Each number is 200 + 40 x the weight over its row's rms, rounded and kept within 0 to 999. Layers, rows and columns count from 0. The size before them is the row's rms in percent of the matrix's.

# up: layer 6 MLP up, 576x192, rms 0.132, rows 438-473, columns 0-95
# down: layer 6 MLP down (transposed), 576x192, rms 0.125, rows 438-473, columns 0-95
up438,107,133,163,263,231,247,220,204,206,196,218,353,243,197,207,223,258,165,227,233,213,228,131,245,236,167,242,233,247,242,192,219,190,233,191,215,235,150,246,158,206,181,148,253,209,203,230,162,187,240,205,191,174,238,186,194,191,180,151,265,234,238,204,248,193,221,118,117,166,204,218,179,147,201,178,220,161,97,204,264,196,243,261,150,102,165,249,200,183,148,243,259,170,133,310,195,212
down438,111,179,206,165,202,242,227,240,192,182,235,163,266,191,236,182,179,192,174,227,221,262,155,206,200,234,163,179,166,229,191,133,227,183,284,215,233,275,191,204,247,225,186,220,146,126,252,208,204,179,167,175,161,164,215,220,164,276,175,180,237,213,210,134,252,187,240,251,211,234,152,195,165,156,154,153,206,159,240,288,227,217,215,203,187,267,171,155,253,213,203,186,214,111,259,208,204
up439,096,194,182,239,103,238,233,245,192,166,238,167,163,260,166,232,147,206,200,188,215,263,223,90,236,232,186,249,229,207,124,201,126,198,226,160,224,193,229,167,192,269,166,241,207,242,231,151,216,227,184,209,172,317,195,157,232,77,131,205,161,210,140,238,199,204,260,203,165,226,231,202,256,188,186,160,181,209,285,123,143,163,190,151,202,240,209,224,273,228,224,208,190,202,195,207,273
down439,099,243,188,249,219,247,178,158,157,176,134,230,200,240,117,201,182,180,256,177,199,164,208,239,311,157,175,139,229,197,196,141,157,192,156,222,178,227,209,246,254,228,189,189,204,176,225,205,181,169,122,247,221,157,124,252,241,159,249,171,211,162,277,200,229,266,225,172,140,134,182,176,198,218,268,200,182,179,178,203,203,164,178,178,196,195,214,242,194,165,194,254,186,207,191,182,145
up440,101,210,198,264,204,233,130,172,248,177,204,202,169,206,122,125,133,277,161,194,156,282,213,220,204,272,212,281,118,251,230,190,201,176,183,162,230,221,192,155,205,279,201,203,173,179,251,250,221,203,192,193,143,195,165,239,253,122,226,217,221,178,131,216,189,244,224,218,177,149,205,234,245,166,183,221,192,174,194,281,173,194,158,240,251,206,250,261,214,183,225,203,218,195,257,209,203
down440,099,226,210,235,207,205,194,196,179,164,159,215,184,192,150,151,236,150,137,312,162,188,223,191,153,199,201,196,139,237,193,166,191,234,153,136,185,256,220,193,154,234,147,207,163,186,245,203,231,163,246,268,149,150,204,228,208,250,241,83,224,158,259,197,199,232,154,234,213,256,219,159,118,143,219,178,161,169,188,169,194,151,169,147,238,148,191,159,116,265,221,189,132,195,233,173,206
up441,102,174,280,189,237,208,165,201,216,241,273,160,121,232,245,210,217,209,189,149,212,200,216,208,229,179,231,231,187,244,160,126,150,231,178,211,146,205,241,193,156,170,216,124,238,196,191,191,179,140,216,201,186,179,153,190,174,214,185,255,231,175,101,209,121,182,189,189,196,189,213,240,223,153,244,257,235,173,218,280,220,287,234,208,189,178,253,158,253,145,196,98,154,139,168,234,163
down441,100,222,263,180,187,171,206,188,206,182,229,221,153,277,259,183,180,171,180,178,127,126,178,202,184,176,191,275,254,196,222,300,222,260,166,164,165,187,150,177,231,150,211,180,221,191,214,263,257,214,208,175,195,118,138,135,135,205,200,194,210,229,246,137,229,169,177,274,223,183,172,184,200,259,254,185,191,275,171,161,268,141,193,189,144,228,245,257,268,203,220,182,225,187,241,202,263
up442,105,195,189,216,242,222,262,251,179,178,232,133,126,155,198,182,160,183,104,204,190,169,167,191,184,210,260,97,245,253,124,238,224,263,206,197,201,228,189,244,216,141,226,172,211,170,197,187,130,140,219,222,241,217,245,152,244,237,230,219,236,191,203,235,241,197,185,293,239,199,154,146,270,193,207,244,240,178,174,231,165,210,221,186,174,213,269,191,123,196,179,232,248,148,214,184,163
down442,102,205,221,219,223,211,177,225,247,179,154,229,310,160,181,232,230,223,226,165,196,235,193,216,166,192,140,198,195,190,241,200,154,143,170,135,156,171,184,195,158,250,220,172,123,194,267,212,160,245,276,208,178,207,246,252,212,183,171,221,250,176,197,195,221,193,199,197,146,253,218,192,159,176,265,240,161,138,242,243,179,148,108,217,205,216,236,193,204,205,138,149,226,252,210,140,244
up443,097,170,245,234,206,227,236,154,117,167,121,170,132,220,180,177,233,164,242,247,236,201,224,217,277,237,164,224,217,226,252,180,152,162,141,236,163,179,258,200,213,164,252,231,131,172,170,205,128,151,252,219,234,172,266,161,233,221,205,230,217,161,204,162,216,281,249,162,173,225,206,196,171,166,190,219,83,153,154,231,178,213,230,192,180,175,140,216,140,170,201,302,182,185,195,244,189
down443,100,216,156,180,187,256,182,184,195,305,183,176,202,138,284,171,234,217,200,200,142,194,227,151,218,137,172,147,175,194,212,185,182,153,200,197,164,122,178,164,132,229,223,224,124,185,174,225,147,249,289,173,183,203,141,204,144,163,224,216,202,176,169,220,188,210,154,191,209,226,159,227,214,114,229,196,241,190,170,140,199,183,160,231,217,188,217,250,214,211,166,169,184,180,171,237,193
up444,089,206,160,243,170,231,196,135,196,197,301,198,180,221,134,232,193,227,151,252,168,228,203,195,171,116,231,238,193,192,144,151,242,193,194,212,242,284,178,213,197,176,208,160,211,218,227,165,190,203,123,150,201,165,186,264,205,157,211,278,187,227,186,282,147,239,181,210,211,188,178,213,241,265,259,177,232,189,130,164,255,269,212,167,182,188,204,216,180,142,239,232,278,137,126,166,132
down444,095,222,194,271,231,185,123,265,173,177,245,198,236,213,181,157,177,157,178,276,236,189,230,215,265,192,204,89,219,150,245,235,230,200,254,146,250,173,195,185,198,170,208,186,132,153,123,224,187,202,144,261,173,227,223,167,130,233,257,229,168,190,203,103,281,193,188,268,193,160,222,133,216,249,236,199,171,153,224,256,193,183,185,201,236,185,207,170,246,239,196,218,223,211,249,223,198
up445,098,219,187,222,134,172,95,197,201,231,121,205,163,241,201,188,145,209,167,207,235,263,194,196,171,194,172,209,228,144,241,194,259,205,215,105,166,169,183,258,152,194,230,157,250,215,195,248,181,178,234,224,194,216,155,184,229,149,126,230,166,264,207,196,163,271,150,231,204,203,282,167,171,215,190,114,217,275,195,166,203,170,283,240,208,204,271,245,222,203,234,143,235,208,254,226,234
down445,102,255,213,258,157,171,197,178,233,281,171,202,217,156,241,175,194,215,267,221,254,193,212,247,200,234,156,197,147,225,238,219,200,160,196,202,160,123,171,249,225,183,237,229,151,255,252,261,166,197,136,209,193,278,259,222,182,207,252,179,209,141,171,168,248,223,201,171,186,228,131,236,271,138,243,144,285,168,227,210,218,169,185,245,263,162,166,179,198,232,248,225,223,211,209,218,226
up446,096,209,139,248,224,136,231,152,119,214,223,204,182,133,154,214,171,214,171,212,160,173,142,219,195,215,222,278,246,140,161,212,198,133,253,194,230,178,175,183,293,192,157,154,233,185,115,220,238,202,180,178,163,141,239,206,213,175,227,195,170,168,203,199,168,270,256,221,171,189,297,249,192,232,239,236,165,166,206,206,202,212,196,167,212,228,205,217,222,227,200,221,165,212,156,132,223
down446,109,203,249,147,228,239,130,131,173,190,144,175,203,212,170,282,135,207,246,185,108,200,199,169,254,181,258,207,243,132,161,175,163,219,200,218,194,204,207,166,165,213,217,242,272,157,136,165,224,134,173,302,184,144,227,216,198,206,262,234,265,223,170,165,183,274,215,208,82,229,182,229,178,248,211,148,152,187,185,196,247,194,155,128,223,237,183,182,219,187,217,209,178,161,299,245,173
up447,101,228,179,118,187,216,186,131,228,161,250,156,181,231,211,237,251,245,315,248,222,174,240,243,268,236,229,200,230,194,231,220,210,226,202,207,143,182,142,190,186,165,206,221,167,226,194,162,217,181,200,256,200,146,248,237,221,124,219,185,207,133,183,138,189,295,233,265,145,174,235,197,200,204,206,244,307,172,167,216,103,209,200,189,183,195,204,129,233,208,213,203,156,107,164,243,183
down447,097,243,242,282,267,278,180,229,176,227,190,188,126,190,141,217,175,154,179,153,268,250,187,183,140,165,125,260,151,195,208,118,211,211,245,253,258,179,210,121,257,221,171,252,175,216,155,256,202,256,201,235,221,197,196,130,226,109,148,219,198,157,200,204,198,150,219,219,236,204,166,270,204,144,267,249,136,252,213,222,263,174,282,137,186,268,245,273,147,224,229,191,214,242,186,236,170
up448,102,272,128,206,233,204,186,197,241,243,188,189,211,232,161,144,273,129,189,215,193,182,257,226,140,191,150,191,157,264,203,187,208,137,184,149,143,222,137,154,189,199,253,261,223,214,192,181,211,230,156,250,175,196,248,200,169,206,271,182,153,264,209,216,253,179,191,248,231,235,185,258,152,187,183,217,183,170,169,237,244,176,184,188,82,194,185,141,171,154,169,276,174,138,196,272,198
down448,101,199,120,240,150,267,191,151,236,261,244,113,216,226,161,212,213,235,195,230,223,157,250,142,185,175,260,213,230,172,150,210,217,262,221,231,227,245,280,163,164,151,206,180,276,268,208,136,222,188,207,194,187,250,261,234,170,193,169,152,182,181,201,153,177,159,203,165,161,216,239,164,216,166,167,173,163,150,157,245,248,206,219,185,185,234,259,285,269,243,196,195,195,138,219,178,270
up449,114,275,140,261,295,120,204,164,206,150,167,215,203,159,129,191,242,243,201,203,149,236,245,221,191,229,179,150,269,153,200,220,231,175,173,205,203,247,254,178,249,175,250,251,163,228,144,224,147,207,237,209,252,192,223,163,200,125,182,190,202,227,162,175,164,180,207,259,190,246,231,221,189,190,197,209,205,167,271,218,270,129,218,213,139,119,150,274,115,198,150,204,167,201,201,233,168
down449,107,140,239,202,187,151,220,260,223,173,205,175,99,151,243,212,202,190,180,203,230,250,206,239,173,211,146,276,196,205,115,238,204,255,146,220,183,230,158,128,248,182,171,251,167,194,217,231,223,225,88,217,209,185,245,245,190,202,217,191,162,212,235,190,141,251,233,200,172,226,239,139,218,190,205,149,250,239,186,204,205,166,263,182,234,192,170,166,125,255,219,153,230,160,151,176,280
up450,099,210,266,236,244,196,202,181,134,209,178,224,273,235,190,145,193,207,221,254,162,192,239,184,207,258,216,135,207,216,178,220,93,158,254,175,237,206,206,173,204,165,224,221,192,235,209,202,147,202,190,179,85,153,186,234,294,215,168,206,253,274,154,189,233,232,237,170,199,215,271,202,191,208,177,127,146,132,149,174,203,158,216,161,244,134,175,158,207,184,255,186,147,236,153,232,185
down450,094,149,270,304,187,154,224,200,85,289,137,123,246,214,189,174,177,176,179,188,215,183,151,166,228,158,219,242,229,186,248,172,241,196,184,168,200,230,199,189,211,208,234,263,210,230,131,176,161,198,170,208,247,155,195,228,149,295,208,150,205,246,226,99,266,227,186,180,285,65,190,196,236,142,213,231,176,221,158,289,182,203,199,252,110,158,273,231,202,199,140,182,181,187,139,240,169
up451,097,199,172,210,179,178,153,168,268,187,259,241,209,184,172,195,174,241,270,109,217,225,174,200,234,153,206,159,179,203,184,216,155,143,166,155,186,217,174,205,171,225,215,214,187,186,218,280,171,263,233,143,221,237,220,218,233,170,193,258,215,217,173,350,236,175,168,222,150,162,242,207,177,137,187,244,150,183,211,206,161,231,196,212,199,241,184,248,152,155,230,173,225,190,142,204,205
down451,096,175,160,169,207,193,263,256,167,206,186,163,150,178,187,204,153,179,177,171,193,174,259,133,219,211,216,231,198,188,224,177,153,164,171,200,192,253,273,121,258,163,209,201,200,160,201,171,205,210,171,194,224,164,231,229,190,212,183,237,199,204,138,205,183,138,196,137,263,162,213,179,240,229,111,245,233,208,154,204,238,217,114,114,196,145,195,238,237,256,243,252,209,205,170,205,168
up452,094,263,161,219,219,207,252,161,228,145,217,219,196,289,214,178,137,232,284,142,140,216,239,265,242,182,149,214,239,200,192,244,277,248,102,231,190,217,178,231,189,237,244,210,225,239,279,223,130,145,200,197,128,266,153,179,178,171,202,231,205,266,210,195,212,191,229,180,238,225,182,188,121,254,191,188,168,166,210,129,183,250,135,185,184,65,241,252,209,164,152,258,181,236,180,210,163
down452,101,168,237,209,221,166,152,180,149,193,189,213,160,191,208,211,215,200,253,148,203,246,268,141,209,231,246,225,144,203,198,150,242,139,167,208,149,213,231,198,212,230,169,205,300,160,169,248,154,254,204,163,147,225,148,230,238,208,152,266,177,240,230,202,247,213,240,148,156,188,189,176,206,237,187,176,227,239,249,232,180,237,176,212,224,189,155,194,182,176,221,302,224,287,183,165,240
up453,098,178,252,234,144,210,175,179,230,207,228,158,208,186,194,209,188,158,208,109,191,219,190,172,219,194,209,164,229,230,273,175,237,227,100,176,170,218,267,253,209,190,284,228,225,180,209,168,192,256,188,191,241,241,215,228,272,235,190,213,219,253,226,144,252,164,120,163,193,226,203,195,170,164,164,248,175,270,161,215,261,232,209,182,195,197,185,242,139,165,241,188,172,184,183,237,186
down453,102,187,105,201,224,223,290,231,122,228,208,219,242,112,254,209,126,210,154,189,205,164,266,198,181,232,187,224,223,202,138,208,178,197,218,209,218,232,214,99,258,195,186,134,113,238,145,169,209,255,235,164,215,230,322,236,211,187,230,195,203,183,130,201,187,253,163,265,149,180,216,215,130,174,227,214,198,225,209,164,209,217,195,180,209,242,161,199,182,231,189,215,236,146,218,217,183
up454,100,218,200,139,207,137,214,240,213,199,131,173,219,216,172,215,250,178,230,296,178,159,193,225,231,292,209,172,183,159,143,250,229,201,217,197,241,202,103,217,175,136,235,181,136,195,249,172,135,269,219,194,270,180,87,251,226,135,193,197,218,270,209,206,281,163,227,220,229,228,229,150,201,220,166,195,216,181,163,162,185,232,152,171,303,299,202,290,242,256,232,184,205,215,223,161,221
down454,098,296,180,207,236,178,148,193,224,255,184,124,143,238,202,187,165,202,155,226,268,206,188,248,197,206,239,206,256,173,232,101,192,168,202,157,122,224,259,196,208,209,273,189,211,181,198,158,234,173,208,215,160,151,165,201,113,215,151,178,186,134,190,260,216,234,178,227,212,179,108,253,188,219,188,164,200,172,245,165,140,238,175,216,172,70,220,201,167,164,149,193,167,221,192,289,168
up455,093,153,227,255,157,239,200,179,205,209,197,193,238,254,210,145,158,273,173,242,132,195,134,194,201,187,192,114,251,279,207,230,250,183,153,221,161,248,132,171,227,288,183,227,171,180,173,209,181,215,214,248,148,155,212,214,190,238,203,219,249,140,207,155,183,131,257,182,222,138,273,213,162,238,187,221,216,162,253,181,206,195,200,216,172,87,211,253,218,181,223,215,195,280,159,183,258
down455,100,289,197,140,186,130,238,190,229,283,267,212,282,179,172,192,202,173,135,203,202,184,191,227,238,140,223,243,260,170,251,207,153,140,225,163,228,229,244,128,208,179,253,233,197,233,218,179,182,179,236,172,269,225,209,196,179,184,211,183,261,225,180,104,291,241,205,212,229,202,189,193,218,207,227,160,177,139,148,167,128,254,252,233,253,152,221,173,266,188,151,151,225,213,223,127,218
up456,102,232,173,212,216,179,142,149,163,181,231,171,239,182,319,248,194,158,199,210,200,224,147,235,134,196,189,163,145,215,201,234,158,212,176,220,253,181,149,147,153,255,175,226,193,286,193,180,206,181,200,326,211,223,202,237,197,172,205,189,175,233,158,220,197,217,172,239,108,166,181,255,236,231,218,176,135,116,159,219,193,243,219,192,304,169,179,261,252,219,163,176,238,177,182,172,231
down456,107,206,184,267,115,172,232,211,213,184,152,198,201,213,156,186,208,270,180,162,181,231,240,216,185,175,165,165,183,135,226,194,281,219,241,183,247,209,179,197,218,193,232,150,212,284,277,175,199,197,211,257,165,266,204,131,114,182,220,211,223,178,219,217,149,164,211,200,241,209,168,191,189,200,242,234,226,71,179,139,256,225,209,213,161,150,224,224,177,180,219,258,267,144,207,280,206
up457,099,205,264,194,236,207,151,200,203,199,158,136,243,239,238,290,122,226,186,169,215,244,226,273,210,121,211,115,172,192,183,281,178,175,140,186,178,139,235,132,123,175,172,208,153,200,234,130,140,240,196,242,252,249,171,179,179,265,218,232,165,248,213,177,220,166,266,209,205,264,221,258,232,161,177,212,175,157,186,276,183,194,219,210,114,141,220,203,164,150,240,212,168,212,205,176,233
down457,103,224,205,188,226,214,288,205,161,212,207,211,212,248,221,156,224,141,194,198,179,231,153,200,184,199,148,170,154,187,211,179,210,230,260,178,252,251,217,158,179,201,170,131,231,174,204,182,249,196,176,155,199,144,240,166,232,233,223,157,253,190,206,175,195,225,136,205,162,192,193,192,202,238,180,171,238,231,174,160,163,155,242,231,227,195,233,258,202,247,242,174,195,192,172,217,187
up458,092,211,205,87,201,212,173,170,217,168,174,157,189,208,203,231,236,214,302,239,187,173,236,283,187,188,237,126,91,180,172,221,214,203,223,192,176,189,108,198,130,219,123,251,216,181,149,121,93,208,206,241,266,168,214,254,200,202,234,175,198,154,252,236,169,280,199,187,189,228,131,213,231,210,229,203,143,214,206,209,239,204,130,200,192,189,251,200,156,141,204,215,218,187,153,239,198
down458,106,197,168,191,219,178,122,219,185,208,294,144,127,179,217,200,160,156,166,176,226,152,217,169,158,190,186,199,259,215,187,138,142,204,192,245,159,260,152,162,213,195,234,159,150,267,208,208,245,192,163,191,138,148,146,161,220,212,246,164,144,252,168,202,194,203,242,144,167,233,228,203,201,234,133,197,254,214,239,148,171,161,214,239,234,155,221,204,144,235,184,204,139,146,206,176,162
up459,102,203,151,209,163,170,224,197,125,248,195,204,166,231,168,180,165,214,262,140,211,206,160,243,203,226,188,176,176,139,216,108,217,219,247,144,139,318,132,213,213,157,192,197,192,166,218,191,289,155,222,247,254,175,141,227,143,166,124,187,302,175,174,200,184,156,234,190,245,212,157,140,206,161,198,223,157,196,247,249,193,255,243,203,178,196,187,238,206,203,186,108,255,179,225,232,160
down459,100,227,203,152,228,194,226,179,210,159,156,122,192,190,169,209,212,269,177,227,168,277,198,223,235,250,272,154,219,243,212,171,119,197,212,224,213,136,213,218,252,188,154,230,290,144,214,204,168,196,252,232,224,194,229,222,218,229,220,234,173,195,180,210,153,255,138,146,235,251,268,167,203,247,300,213,237,120,211,122,174,199,222,148,234,228,212,225,196,160,181,288,131,178,177,254,140
up460,116,168,176,238,164,263,213,234,254,153,189,168,265,143,154,175,149,178,205,136,155,261,203,193,267,202,257,155,281,137,208,131,233,237,222,203,214,172,184,223,179,253,236,175,208,187,213,159,245,178,226,203,180,245,237,163,233,214,173,254,170,222,235,176,245,72,172,220,165,245,224,168,231,230,169,232,170,145,183,136,143,221,196,121,239,160,185,199,218,199,163,218,232,127,186,258,119
down460,123,194,201,220,209,131,273,179,215,223,200,178,261,184,243,200,182,189,255,259,184,183,177,226,192,197,220,211,206,272,196,146,180,155,231,203,229,252,200,168,180,186,203,216,249,168,221,150,195,185,252,238,251,183,209,166,143,154,139,225,261,205,224,174,217,195,194,220,159,280,201,195,173,192,108,139,212,198,299,277,193,198,224,225,145,205,199,167,198,264,203,182,242,198,228,152,120
up461,105,183,179,235,169,198,216,241,135,221,230,193,339,210,169,188,264,156,174,213,230,227,156,170,185,135,98,256,171,253,235,182,210,153,232,162,179,173,226,204,199,171,200,294,193,160,212,103,282,204,179,175,151,299,193,214,268,189,201,225,207,146,185,215,195,168,193,190,163,229,153,245,221,229,180,228,202,228,174,266,181,224,162,171,244,110,218,213,186,225,153,173,204,141,124,276,220
down461,101,202,231,137,170,248,143,168,288,191,209,156,189,149,118,258,230,124,230,235,251,212,204,180,168,102,198,199,150,195,205,286,175,263,142,229,256,172,196,210,133,163,247,209,165,250,120,210,200,167,204,203,214,131,209,261,177,255,153,197,178,220,229,173,202,208,139,132,143,160,242,225,134,257,175,97,158,175,183,130,206,238,199,225,198,235,191,203,199,164,186,196,236,200,218,160,205
up462,100,180,181,201,137,161,222,202,225,155,224,206,198,270,136,122,169,229,138,186,245,253,198,193,153,225,199,243,222,211,226,167,208,166,187,191,114,169,231,249,232,205,140,198,223,211,152,157,148,287,249,226,146,213,212,157,251,251,268,116,213,215,195,190,214,154,252,251,180,154,218,204,240,200,193,261,146,134,171,160,166,203,186,178,256,202,112,220,237,217,230,149,240,240,207,279,208
down462,102,202,204,212,186,201,275,200,163,179,171,182,135,232,242,233,134,155,97,236,149,212,116,266,185,254,171,181,220,184,194,138,225,149,208,164,221,227,144,213,173,171,165,193,148,235,140,220,165,156,175,215,197,221,241,204,243,231,165,203,267,235,213,160,113,178,202,144,187,207,171,102,114,195,228,205,192,223,199,224,219,196,240,147,190,131,174,211,230,178,220,242,167,146,170,160,172
up463,100,156,193,167,186,245,251,251,175,168,221,147,125,292,147,243,202,206,236,233,209,130,235,244,164,159,180,84,185,257,206,226,201,253,249,197,241,239,167,130,201,213,187,157,134,204,165,182,213,159,134,243,216,264,232,157,215,144,192,266,191,174,238,254,241,258,146,196,238,179,162,232,174,193,182,210,218,142,239,212,273,264,180,230,174,212,94,204,214,222,190,183,187,148,237,264,259
down463,099,165,257,254,239,240,232,152,264,225,160,142,119,190,186,212,210,247,124,161,298,189,231,244,241,235,203,203,153,216,141,185,167,188,179,215,230,187,176,265,280,229,247,159,189,219,273,153,199,190,184,184,274,201,221,170,206,176,202,173,213,251,230,154,149,184,314,220,248,211,257,199,167,196,220,142,290,186,169,188,237,125,206,188,190,196,236,276,172,170,216,212,179,212,120,195,134
up464,109,226,233,208,261,212,178,165,200,212,257,208,206,137,268,141,246,258,171,198,166,207,211,221,260,284,208,149,175,223,247,157,185,177,297,185,187,211,277,175,161,114,202,138,263,187,160,203,205,218,197,148,185,167,207,183,236,121,172,177,170,274,180,233,180,201,219,282,237,269,168,157,235,212,166,246,256,251,236,192,160,245,269,195,265,180,247,166,231,201,183,180,137,198,230,207,234
down464,111,144,168,232,245,133,159,210,240,229,187,259,269,140,253,199,198,213,177,194,182,128,210,189,224,259,209,188,155,157,185,204,230,199,149,230,230,188,250,166,225,167,172,255,184,152,136,181,214,162,183,222,195,254,210,232,233,306,194,206,172,242,176,195,260,203,201,179,248,168,193,154,269,215,159,209,226,237,211,194,184,173,266,211,226,163,215,183,219,239,152,286,291,177,119,261,183
up465,093,176,202,234,216,242,165,164,172,234,150,232,200,173,191,275,257,173,146,170,194,185,247,168,205,205,211,203,141,166,191,236,206,139,208,226,209,229,195,210,306,201,214,186,193,84,240,254,224,228,259,210,205,200,236,201,161,195,228,167,230,195,218,237,223,179,171,213,238,213,190,142,205,174,187,260,247,182,134,144,207,224,196,202,196,125,200,236,198,180,234,168,167,246,254,264,160
down465,093,184,189,103,219,135,248,213,143,142,201,202,210,181,148,204,210,163,144,195,162,207,179,154,270,240,225,196,150,208,266,212,203,156,197,225,162,229,211,145,191,238,210,156,166,160,245,175,213,179,183,145,248,211,133,206,270,270,188,185,206,162,165,242,129,182,244,204,192,138,186,208,192,219,238,228,144,242,247,147,208,184,228,230,155,247,232,188,212,203,111,154,204,214,233,184,237
up466,100,130,155,197,196,220,238,188,138,199,142,191,141,217,168,192,175,172,187,145,136,231,183,132,223,199,82,199,261,276,144,238,168,188,198,216,194,213,191,149,221,262,195,204,172,191,183,162,155,172,271,157,178,149,207,187,202,229,182,184,174,217,228,262,222,206,232,200,150,199,184,251,288,207,261,188,255,186,208,178,187,191,169,251,238,248,223,156,206,180,214,200,266,252,179,255,255
down466,095,214,146,170,257,150,151,217,111,152,181,225,171,182,202,249,258,248,215,214,209,175,198,310,134,234,138,199,189,231,202,278,183,242,113,145,236,193,259,200,220,200,191,259,160,199,224,233,232,112,235,226,190,175,208,126,230,184,226,197,211,227,201,192,166,188,240,220,267,193,183,220,215,178,161,204,252,322,250,190,207,228,169,234,137,167,188,241,164,236,236,259,224,218,184,137,207
up467,100,166,208,140,265,211,298,172,199,222,193,214,182,222,213,190,177,167,258,162,190,228,154,280,194,213,204,201,163,191,303,205,220,172,176,161,280,189,167,225,167,151,218,262,160,206,203,183,188,245,211,263,210,176,210,195,180,245,158,277,258,190,191,157,209,195,199,181,227,184,271,198,231,211,173,186,186,182,184,228,148,171,169,138,168,285,291,137,175,215,213,219,181,217,136,221,195
down467,104,205,181,223,245,220,235,212,206,209,317,102,232,209,211,243,123,190,242,277,207,190,236,188,192,235,200,168,174,152,229,167,174,177,187,287,213,228,218,153,183,256,196,202,167,168,211,252,261,189,186,179,67,244,205,211,250,205,184,196,147,170,225,208,242,221,179,122,205,201,198,218,178,214,165,137,118,305,198,183,146,135,282,173,185,256,208,249,194,197,188,275,195,170,179,177,138
up468,093,177,119,175,171,120,186,202,215,182,204,210,170,226,250,173,140,273,236,172,148,244,187,208,162,201,221,160,192,220,184,181,219,206,191,201,182,229,214,231,167,219,209,250,176,180,273,131,263,277,246,254,221,185,187,226,146,257,208,195,214,264,161,188,188,217,160,206,228,193,220,218,271,190,162,257,253,264,167,209,192,206,233,148,141,196,211,159,175,249,234,170,89,156,208,153,220
down468,101,184,291,254,211,203,217,183,174,205,204,231,222,294,239,220,260,191,195,145,233,193,227,285,185,177,208,152,238,164,179,209,135,157,133,145,142,243,185,220,129,234,204,153,212,238,272,183,176,245,242,205,189,224,238,255,225,191,129,167,229,142,227,210,214,175,209,116,239,191,193,188,174,170,143,228,205,145,230,192,252,217,190,230,117,182,211,149,166,235,222,187,199,214,264,262,174
up469,103,198,172,201,179,102,196,158,263,191,189,279,271,223,185,187,251,233,220,252,224,135,201,265,211,277,203,186,187,151,205,195,190,251,240,293,179,186,140,217,181,161,250,185,226,212,198,182,139,170,212,133,226,204,165,195,211,255,218,210,214,240,140,226,241,201,225,214,147,237,218,244,196,161,136,170,336,132,180,188,136,214,185,275,244,201,213,245,182,255,239,224,211,245,168,196,165
down469,109,186,193,180,221,217,239,191,266,148,269,241,152,206,227,126,199,219,148,256,228,221,259,204,233,146,185,194,208,231,231,209,197,255,238,182,269,218,157,237,213,246,291,190,189,215,198,202,189,164,263,209,235,198,218,231,186,149,235,185,198,242,278,191,271,225,144,184,252,186,209,203,186,159,150,162,224,205,255,166,254,183,226,189,230,241,139,182,165,168,191,190,197,239,223,169,172
up470,102,249,186,306,170,249,222,217,240,169,261,240,223,205,169,214,237,181,190,253,234,238,209,207,176,213,239,159,230,167,144,139,197,199,180,143,222,246,191,174,231,142,221,149,273,149,236,261,208,196,195,155,294,192,212,272,182,153,207,242,150,165,172,150,179,195,248,123,247,321,171,156,194,146,162,215,214,154,246,217,87,216,201,190,205,159,176,146,184,234,204,208,220,204,170,198,238
down470,106,144,261,257,229,169,228,198,194,124,92,236,244,213,220,211,169,222,170,198,234,197,195,244,248,201,235,196,169,255,176,152,219,185,183,185,191,146,197,201,275,173,207,270,173,202,272,201,148,213,205,188,174,245,192,171,247,288,220,201,132,198,134,284,136,165,254,166,320,239,184,209,143,208,156,241,252,257,97,188,119,270,261,221,172,168,139,179,226,268,153,218,183,218,194,216,226
up471,091,235,217,176,202,194,177,247,251,205,187,223,205,237,194,252,123,167,211,153,205,178,140,245,211,145,284,224,169,294,196,173,229,285,225,196,163,180,229,229,191,224,185,156,242,225,202,209,188,233,166,160,287,203,176,173,233,236,181,192,211,147,189,179,238,200,258,201,306,131,130,240,208,161,221,183,232,182,177,200,111,226,176,201,162,245,211,226,183,155,162,124,173,197,235,228,214
down471,089,240,166,226,111,178,190,199,233,193,174,179,156,204,191,227,228,219,190,201,257,254,196,190,185,161,226,126,224,116,194,214,199,208,223,188,177,222,168,164,198,235,264,331,198,256,242,162,212,214,239,226,237,188,223,233,143,177,188,160,183,251,197,266,211,140,197,138,204,241,234,151,177,217,267,303,163,154,174,200,265,145,243,183,191,209,211,193,241,301,187,222,231,167,127,216,130
up472,097,186,277,245,281,209,273,162,195,220,189,224,202,224,218,232,188,217,160,226,220,208,173,193,213,193,118,187,255,260,169,258,135,201,212,167,166,163,190,190,189,199,184,262,216,237,148,121,167,302,281,224,272,158,217,142,220,250,256,240,142,194,200,163,260,166,256,233,177,192,277,175,233,234,223,208,164,175,163,279,121,159,275,203,172,187,180,230,195,180,193,282,196,249,263,176,157
down472,098,206,236,191,171,236,162,157,213,201,191,175,291,125,183,135,255,181,154,119,216,181,228,218,169,217,189,287,146,181,173,188,274,306,179,207,210,148,227,170,185,163,162,252,182,169,207,192,196,185,200,201,137,151,191,208,163,171,119,200,290,185,188,222,218,228,234,209,264,187,167,220,116,208,211,138,195,215,294,260,167,209,198,210,214,180,224,173,273,163,280,230,213,183,126,239,201
up473,092,188,176,211,201,154,260,157,247,209,139,232,198,194,244,148,125,291,236,154,213,235,177,144,210,263,207,179,255,130,159,227,118,209,178,313,166,177,198,189,136,204,236,245,177,213,247,192,218,171,252,160,274,163,251,172,199,184,224,213,203,215,220,195,233,230,208,217,164,167,215,181,201,179,160,263,181,155,235,222,181,153,207,170,232,152,201,155,207,205,231,246,149,244,173,157,227
down473,097,276,248,190,163,182,171,193,146,215,155,203,151,223,185,167,243,235,178,237,187,243,226,251,197,234,287,154,183,214,164,197,247,204,225,178,256,172,140,198,186,211,100,220,266,178,136,205,125,245,205,189,51,177,227,175,190,243,158,190,224,227,169,203,171,186,177,141,155,221,170,204,215,275,193,167,258,179,180,220,200,234,163,225,180,206,190,295,177,212,227,172,202,175,155,191,130